config.yaml
n_layer: 13
d_model: 768
n_head: 12
n_kv_head: 12
head_dim: 64
d_mlp: 2304
vocab_size: 16384
activation: "squared_relu"
norm: "rmsnorm"
norm_place: "pre"
norm_eps: 1e-06
positions: "rope"
rope_base: 10000.0
rope_fraction: 0.5
qk_norm: true
attn_scale: 0.205
bias: "none"
tie_embeddings: false
parallel_block: false
extras: ["local attention windows", "gated attention", "value embeddings", "hashed n-gram embeddings", "an embedding shortcut", "learned residual scales", "capped logits"]
init: "normal"
init_std_qkv: 0.0266
init_std_o: 0.0
init_std_up: 0.0266
init_std_down: 0.0
optimizer: "muon"
lr: 0.0161
lr_mult_up: 1.22
beta1: 0.95
lr_head: 0.00445
warmup_steps: 0
schedule: "wsd"
decay_fraction: 0.781
decay_shape: "pow"
final_lr_fraction: 0.1
batch_tokens: 131072
seq_len: 4096
doc_mask: true
train_tokens: 777000000
steps: 5929
dataset: "wikipedia_en"
Each number is 128 + 24 x the weight over its row's rms, rounded and kept within 0 to 255. Layers, rows and columns count from 0. Numbers have three digits each. The size before them is the row's rms in percent of the matrix's.

# v: layer 7 attention value, 768x768, rms 0.0456, rows 215-231, columns 576-767
# o: layer 7 attention output (transposed), 768x768, rms 0.112, rows 215-230, columns 576-767
v215 095:110124124136132123131128130124158222125155140165115134159137157142131127112116098100121119117136100141119124139119103128136104134155125138147105155152169165114131165133168127114127145144089095133139139130110135136128114120139118122155129118150134144128170122148110091126124115111100144118119149141145145134149119081163112154151106083111126129165124086149107168101165123117100157078174115141126148108166170177124150128115144162095114152093147090107150130097113155185151152126126143092119139138149120143130134118119158124158118149135115115145113085135094120124171098135172151111
o215 092:144140071128163185103204146098101170102123125162139112092096127113120096096175120121070124123155111100120104156159159136143145144162176147129106117133108140129114136147141151162129111123109091131138095135126103124130110149154140103121122110139091127147135129148168152086146101122100118138102160148088097139119109133134126098158154089118136124161164088135117093088102118139119116221149125143148135122139127130106125128070118159140142128115119116145117148121140138110084096117105132150133110114114140146145135108113139126101110119135104140160071146118131139137160129106153107141
v216 101:113119123134155144127127156102141112148164170132135127161100132121115073121173163166130158128085146145146082131103164146112114131140115130141148110152116105151160110142137154146143156115134103133089120142068148123184160164130128154136076130129106110170148107136167139162131147068150128125153141118123121163140136100105134133133128121146150108143105095121159115165141083116132113144115128146059119127123118129139088127159127147105170115144145104149146153180164093123076134147094126126085138133086125100094119135109133064128134135159138098108111123145181154101084128158136100149
o216 100:145116129123148119102107115190154109100129159174109098160103122132108093072152153146120144125184123151114119142112156144152100173119081144146141127109145118128135102129127184150168115143099086131136135134095129103139121168149144148157105151090154155163132110132183151143162136116062133150090108148135079147136107121150147127126124102164143103125103087131163145137129079143119115099132106115111147105123157119102121115094111111144122106169186138174153118133108081076150180138121125123094103142121127075080116127112109130093128080131131107081139115137165134115120114175139069105
v217 103:120093109170110132128135130102130119137132147146126119109107103155124139114110113133089086100108130115171130073098132113125116148147127151119146192132139121142119137127147112159127104101103153137099122133139135157122130153196112162119118170148118118135168080099144146155141158125133137123121102118096143157119142147130120117113108152133091085097151143112102113118120153142143133155108107133137090142156120148140110140125119111148107139125089095098156140134125134114107115151138139127184168100152128168129111108132131127163131142142125119103144131140125088062118158126177157131
o217 097:076132157136141146104121132124132106169143085115140102110137140110086184122173095122165099142122130078111137117141141107101138157151166154117146147116131156153124179107137136169136166139135094124140120151137110172157141108128156106138121111086154129108149143141140124160121104139105142097083102141092114131132123127106107077144092099139124126141144144119112147153115125131124108125119135133121174088154133112150144063145144100140128117132137114133091127126142122117116120121139106136153135110132129105125162163134163108143132096153134107152132139151124085121127149160138123111
v218 095:162119116091135145121134116130148131135169101154132147134105169155070094155151082136101144150101112093171133145076100169110144130163155139121142130134095149113130105074114151136128131074100158158174118107133078144147146148153143148099113171124123161116133109137153108163092127159152145140166100107083100089121065115104117112155159096124122151131123167138087133098143146137120115106097140134171142134126110134168130149089126094165142140110108156142169089128168128148089132133162188135169110101109156091142111124142131083116126125132149147126134065119192137119146142073158123106
o218 093:125129158161113139133127140134097125135138130138136160128127133141151127142130139139090143124130108116162104113123119173098123119133146124127149119154147093148089113132130178146105105148089110128114077174152117139172125130175154088128140116136106164149125151103154097159119109157154144120097098151093119092109112148092125087141138135142148122091132158134157165129172177099127157103061140112164133091137131123095112117108145131119083179088130122122128136154157130089132074109150107118139154172102142082125117139098135111172106130150094136116120118161138095127122127149120097114
v219 104:131145135119162136118096070069131087105146106186146144165103130107079139127143144169150141128169119143141168104107179139113131143131137143121126108153084153125143092122117138166139137115170157138125097132101130150146102161166121152146148115103087141121096127155119133129120149120138148131103130152098137110149083146148121165133109116111150146118080150135126111149088156146151139119115136116155131137091137135150126114174143131123126100152143130099126108134130137098105131134104131096115129114125131210150099102141138128142070119091116167107145139166112145094160101109112143142
o219 100:162133136119098169133122129160119098131176166152107142162131124145147138157129067104147102105110125154175135130099145119109113156118113173051130146098136142126104129146142073110094141163147111109156143140187129170123121132105163128109118081113121112183157128158190170166122127124095145159150137123144133139152103123119135145136082095122130107132126144178147145112102103114137141133111079121124098156106097117123154105152118132123135141123145160160127155116159121133124104129139137119165107162071116131107150109139134125123128120151118146193145124136160159136137108148122155135
v220 099:140095128102173161162077151142108147140093129122121123141116120134116119154142135147150106116112115120144114146116097103132169128145103125135121142127093097107130146116148099111143111117123079139110111157176130149111118115115112161127128130121125130111134146136098093126118128136136138136150110123107125123144108140110126134133100139158117189128147146153143128113140106092135104111153112094134138202120084109151133128129131093140120094138138095128167110108077136098114182152152105138115124134066142117146074158100141097129118121161116136152119135118155119167137156147134106114
o220 101:102113150106110126155135097108120143189115127121152129117164125091140064165090134095141132099120131143141178143106125139057121167152109106101147117109128134102084128159152175126128112120127195082126112137102133147194179116147156143130123153126112176094141121134102111144134138101113185120123124149149165151135122146172125133146148135133149132147177138133087126166128133105137159147133105146127130144128141151134121112105116109145160111105168148125144092096112120105127142159151114078078152114085184134118121112147145162151123130072087156144120136149136101154116127114142122163
v221 098:119116102139148139113137143128153185139089132155108136127145140104129134107110146092134151129095160097127112100132153120146150120110142107131127168140125095128105125087107180152138149131141151141115149137089143065110109118139175125091131078133121122136136112102103129085123113172139100102122093147103135124161141122099161066138130137122127091136107148134127094177123117132155141128101112111116176155139103103120094138115206137114123124140149108129097107163098130114129126140143113122148123163105195167103140116125121094153098134153123169103129151114132097152103149111141109141
o221 095:132136103149112110145113119166099132117086176131108151112148152132141128147121102096156121085105152204143116119165177132118129175092086124122144128100126143138125131142154121152113104126126132112163118126129110123130100133087155114152086136144142135123144105158119102131183105158147098089104077092133101163128145148148134104189112172135134128165095145143129135129155080123110097106126114127084145157121108142084149163141155119153147104115114154114157104162125136130163143132140121118122097150113133091107118146133160127179117134097098149132172160109119157138138150167139180140
v222 107:156130101110177152131101128146125134121151093123150129152103163127080178153107127112158121121119103135064136110182089174119141113136130147093083116141125116132087134110138118106174073116123140146122153123144169108128127161141068117130120130150152133110083155094138145184122140121133140151130166123115189123136096137173145086116096108160122117109151110109106122148135132094103139129154136144155143160162098114097127130094138159149134172096135143120159088113116141138157144109177137145121122113111158119168120131148139112124134140162116122160108161117149124111127118107120145124
o222 105:124128099097122118103145146128146126129111148113140115155141166128147147143144130124112119153096116135086148153100121140196143124107145090137115155114118142106135134126145129127128141115133127125101115149144123130138143123121101140098129080127088105104110146147152134138115150106126117150098151144134095118125117157142124081165133110181148120096107150141124163110176127122115126091132113114131130184115099159131150143123140136120126135113155097119145104079142164108131143107135101113102134110153151102171142095122100113144126120126150087122120118113143130140136149134138122148
v223 095:149118152104168056098135095145118132121142130121118091087121148109087131149149107176168126173096144136127122130112084146140135126159128127157097145108085147131130155121180130162096072106130140139134092127164104114136137084200115106124120128108120134097106110155124122156119119169154109147137156170101116128117100172134108090130169147138159152128133129108127093126133124119105110147114088126199141102162099106155152093131146104127122132136110137129159125095107111117164129123118151174119105124087087172149112155128103111171151118151137118147166086166116177148123140125128109178
o223 093:106122135096106108109126094137130116131151133092092086133093160129104136110138115114129119067076095130151170112137112119101125142155152116166129107134075091141108115097177133168146148142099147109110077106149120099129106126136167148158135096140145092102116071146135102184157137155144120135130096142114121115119104196154128160133152133108140151091114136123118166123110090123145155130124119144203157126113131146095161106101139091117103157142110148131108148128130150089123195141153119141133139121121167145134106097112140115109165111144148103159124138147151160146088138103127103111
v224 109:134089121131145145132100134103105057166111091145089138139152110081093086136164131091169157144195100138105130137106136113118138136141140133115107119142143095157116142100123093085113121144129126133121155140084135137149120122153114156144127129128149109131126135147142158099134133149145133155149139141139125100162102134116136157153148130143102136137105092136141113123126115129102127147111077120126183127156127123088164134122153113122128138133166103148135160153138171132101107135131167128110082116154123095158122156153156137102108174118101130121123173123113121134084121079124136151
o224 112:130125132125197142101134154117116112101151094098117109116119156084109109124162105145085112110197112105106133143116069128115102159115177118133131104118102124138088120130122124106148113121137169154180124124108131109159120128144087180134129128127167135067131101145081152163134119146129131153122100113096144116122139099149141121176152134159112137128075152094120136139126095135133148111110108131149157116155152179084127150093090126113101152117121092140089153109162109114119122127138168151117124145149130140152137107113124136118113131096137129126131126112127159118118137074120130184
v225 099:100123143141105088165152138113142166129108101152094116149164138108140075107115169087163153137134125131166140127125184106117140140114145081136170073138135123158120152147122139116143104140139130097119112122152145124132108114104124110169115125136142145172178118152113140138154112104146127085131117112123111145122132150120082130164170127156140161134131105140089136145129103135143129153128157100076141116121156141133143154134183141143135115117098142075154106145158120123115138111130120124158096112153123116124120159134108104159135143090100121103198165103138145173125110140098121075
o225 095:128173125152127157141099137138130106164145139127129124085096164142145146122094114139094169102152107128092134117117202098124093092171172184121159138120136107123163138124130121129159134140101142126107184116152106120122153124088124097119157135133176148149125180114148170148135143150122108082140157156202087142098112086166133130096163091116089107133096145163082106126136149082190107155109068121100080126112153108084145115147132157149125079167139086125149103105096154140140153110084101101121158107107117110095100114155131122139093121094128133158108160091126136131101128144102106122
v226 099:133105120126165122073176141141121166118116112123095152151129148107130121101153203154177141128139123160116088146098099101146110146155094128117089155120145092122130113113141115113153103126144134149131132125103125129110106158149143115096151133134142096092166108126095115164101164120146118124121145154140153096117084135122147124113221177104149115177128168130083102109168137128143107139132119115132139154095104113129136110109145122155132126108162129129159100158122151136121072123143139100160145154062108119125106158118133124122128131157123139130155149131148110147140113142166162117
o226 100:115166102122133138149147129135104116110184112098075087131116143109141146150113127101079134126133114113146107152152092108118125144156134102155112106163120117139160127134098130121104143112161109126167119186145157098110103167122165120144128113142143144100121088127110149091100142111182092134101145109081108170164138109113126144158111088113123135105120136097122141094123109153145145157109113151130172101128120168112151128151125126121137143081131166141125149119140109119159140100168113163133149117144074174162168134174170163116146110082120106122128136108148154106111137157147104148
v227 098:117133144154148138135131118108163154117090145145093148139107121125110137124126142082103138132185155156180134122166153119116081121103134111112129161111127133121100116130172186155129134133147107115144083136145120117114163150094154127123131156146105160142119107098146134160138107124104117126116156131131142143105126106102110107150150160127118103115112093148141151100147125118114165145143122121159147143149159154118137138184151157109163135129124148151151126076151118124095133126096166130153150148145123126122115121063152159137158118114134125126130132128085074127162113105113200149
o227 100:115166116144147099122136149123181174108115145087121154167116129141149053131109132172116128085129126093120119135134052133160125121136155110138126111137086154140134121132122176131124125105121120086155123128124086114118120115104114119126138100124129134084100154120100134138144142113128096187158121132146111117116123118091098127114118143179136130128087115138136134129163146113146108138154150146109126120110119132128150121129115177117166055114127114138100151129095172104146117096135117162122134146147107137145166122092128143121098113131149128150080162129086111142144113065123128121
v228 096:124110120148131094116126130153115150158126121160128127170127123173139106137138145122140099117133102133112157145155174142129107150128142185120160129110107128106136155152111113149108157091101153157126172129105125111135114113121096151118158126131129108109139134102117087159097132107173144121123181146133132139129141107130141141135093175134202131111136120142180088142084149156113107146080108123119110108113119108137104099140175107132124158147104166174162127111147142163144080111152135129130138093100105148130158133110115140142099115118163157119062078109135145112152110147144106164
o228 093:144096140159142101081151139140123136125113134134142121150141128164156140117138127150128126124152111081133137096089162077134123173145094167090158123151118133131145148144111144157117141084131135140124141133086108135139076108111141115165154099140102058138126097105130161152103094107129113149110122080070115113120135117137120173131147114123131161086133109107170136127149102176151133073081127095108101131144137115124122136112135094122087089139143170143172161130153095169147139135117068115152095114130086120128122133104110130142113110107148156136100127089155148084169157128100105144
v229 099:116174155123117104155103117152121160151118110184138152130104132095149110122094142141198112105132097107107051122169117139129169126132124096157140123076108184123119143106056126075115111132141137134157137142160166126122164150081096122168146131138125098156132161129109137171098169142116127120147167122113133138132131125173170114137149126100118108114105115163102148144102110135190124142144079140088105120133130158130136126155147113122155148096131135141137126122072123116094140130161097139117123111131107117134106127152136123105095093120140133136150143109141080110156127138148092166
o229 100:118156120076100149169077137132093139165131129150138129098183120131182096114124121105167167140079168143126074134126139157110131181154149117158169132124123149162090156147087118116118113166146116160125150170181106094130173143121081162168114083110145133110111146106096130121096122116086160089115186075146125148169132126140130132160145135091106141123115124131109136090151128157173100148121124166119163147139115137121119099122099107132152109116138189108102120108112128183066099157123109117114110077150138117175115135141137098136114095110119111096177144135149102140095107100155101086
v230 097:148117120130104129141116149141196123112116136074113158135137143120094122122108159138125175144119152131117136100083102120149101118124142125181143146124185150102128110124136107116145092153096136087085151101100083156103078128133144118094146130133144133144163145085130112136091137115138107055101114138130121131150095128150148115087139128159112117140145140097092128161126131117117134144177157084171085089139127148110107155157121150142083147119109102106079110109132134088112143139146118157098167133157109118140113108132145138122142134192154108131130146107120129151092094114104157147
o230 092:138133144109083135139164165087124154095128148148107134094151104126097151102162154141121160178140117078092120109114082100113129107113146136154117142094165154150102104125095166172121164135133085132091106110142102109082140110137108086134081142147161125107140135114168147137102124126153144177112123118077098098108124127136154149119129147167146121157151143104149136188127099141120109121129122153142108129117101153152109128153172130145135134132131108136101085123142125138130125126149128141170125085126119101109100091080097165136136073136154124123132131116164150155143108090104108122
v231 093:132131128140111096130158152128156155135160177081121128137134166115140150134137123124150107097170137109104090090147070149120178115139144111087077150123157127111137150108122105145130177134149129118172157097131105115133165198135118182161085123143139100096052159141095125140072177148109119128096093098092105093179110132102144130173135150167123092099162111139089155168119123098132148118133128108135105079120150137168116128136128151160154113116153108172151078109113166082136103124117128153118130115107117094102105070157180123099118124104113122119153150108083129083125105120147102140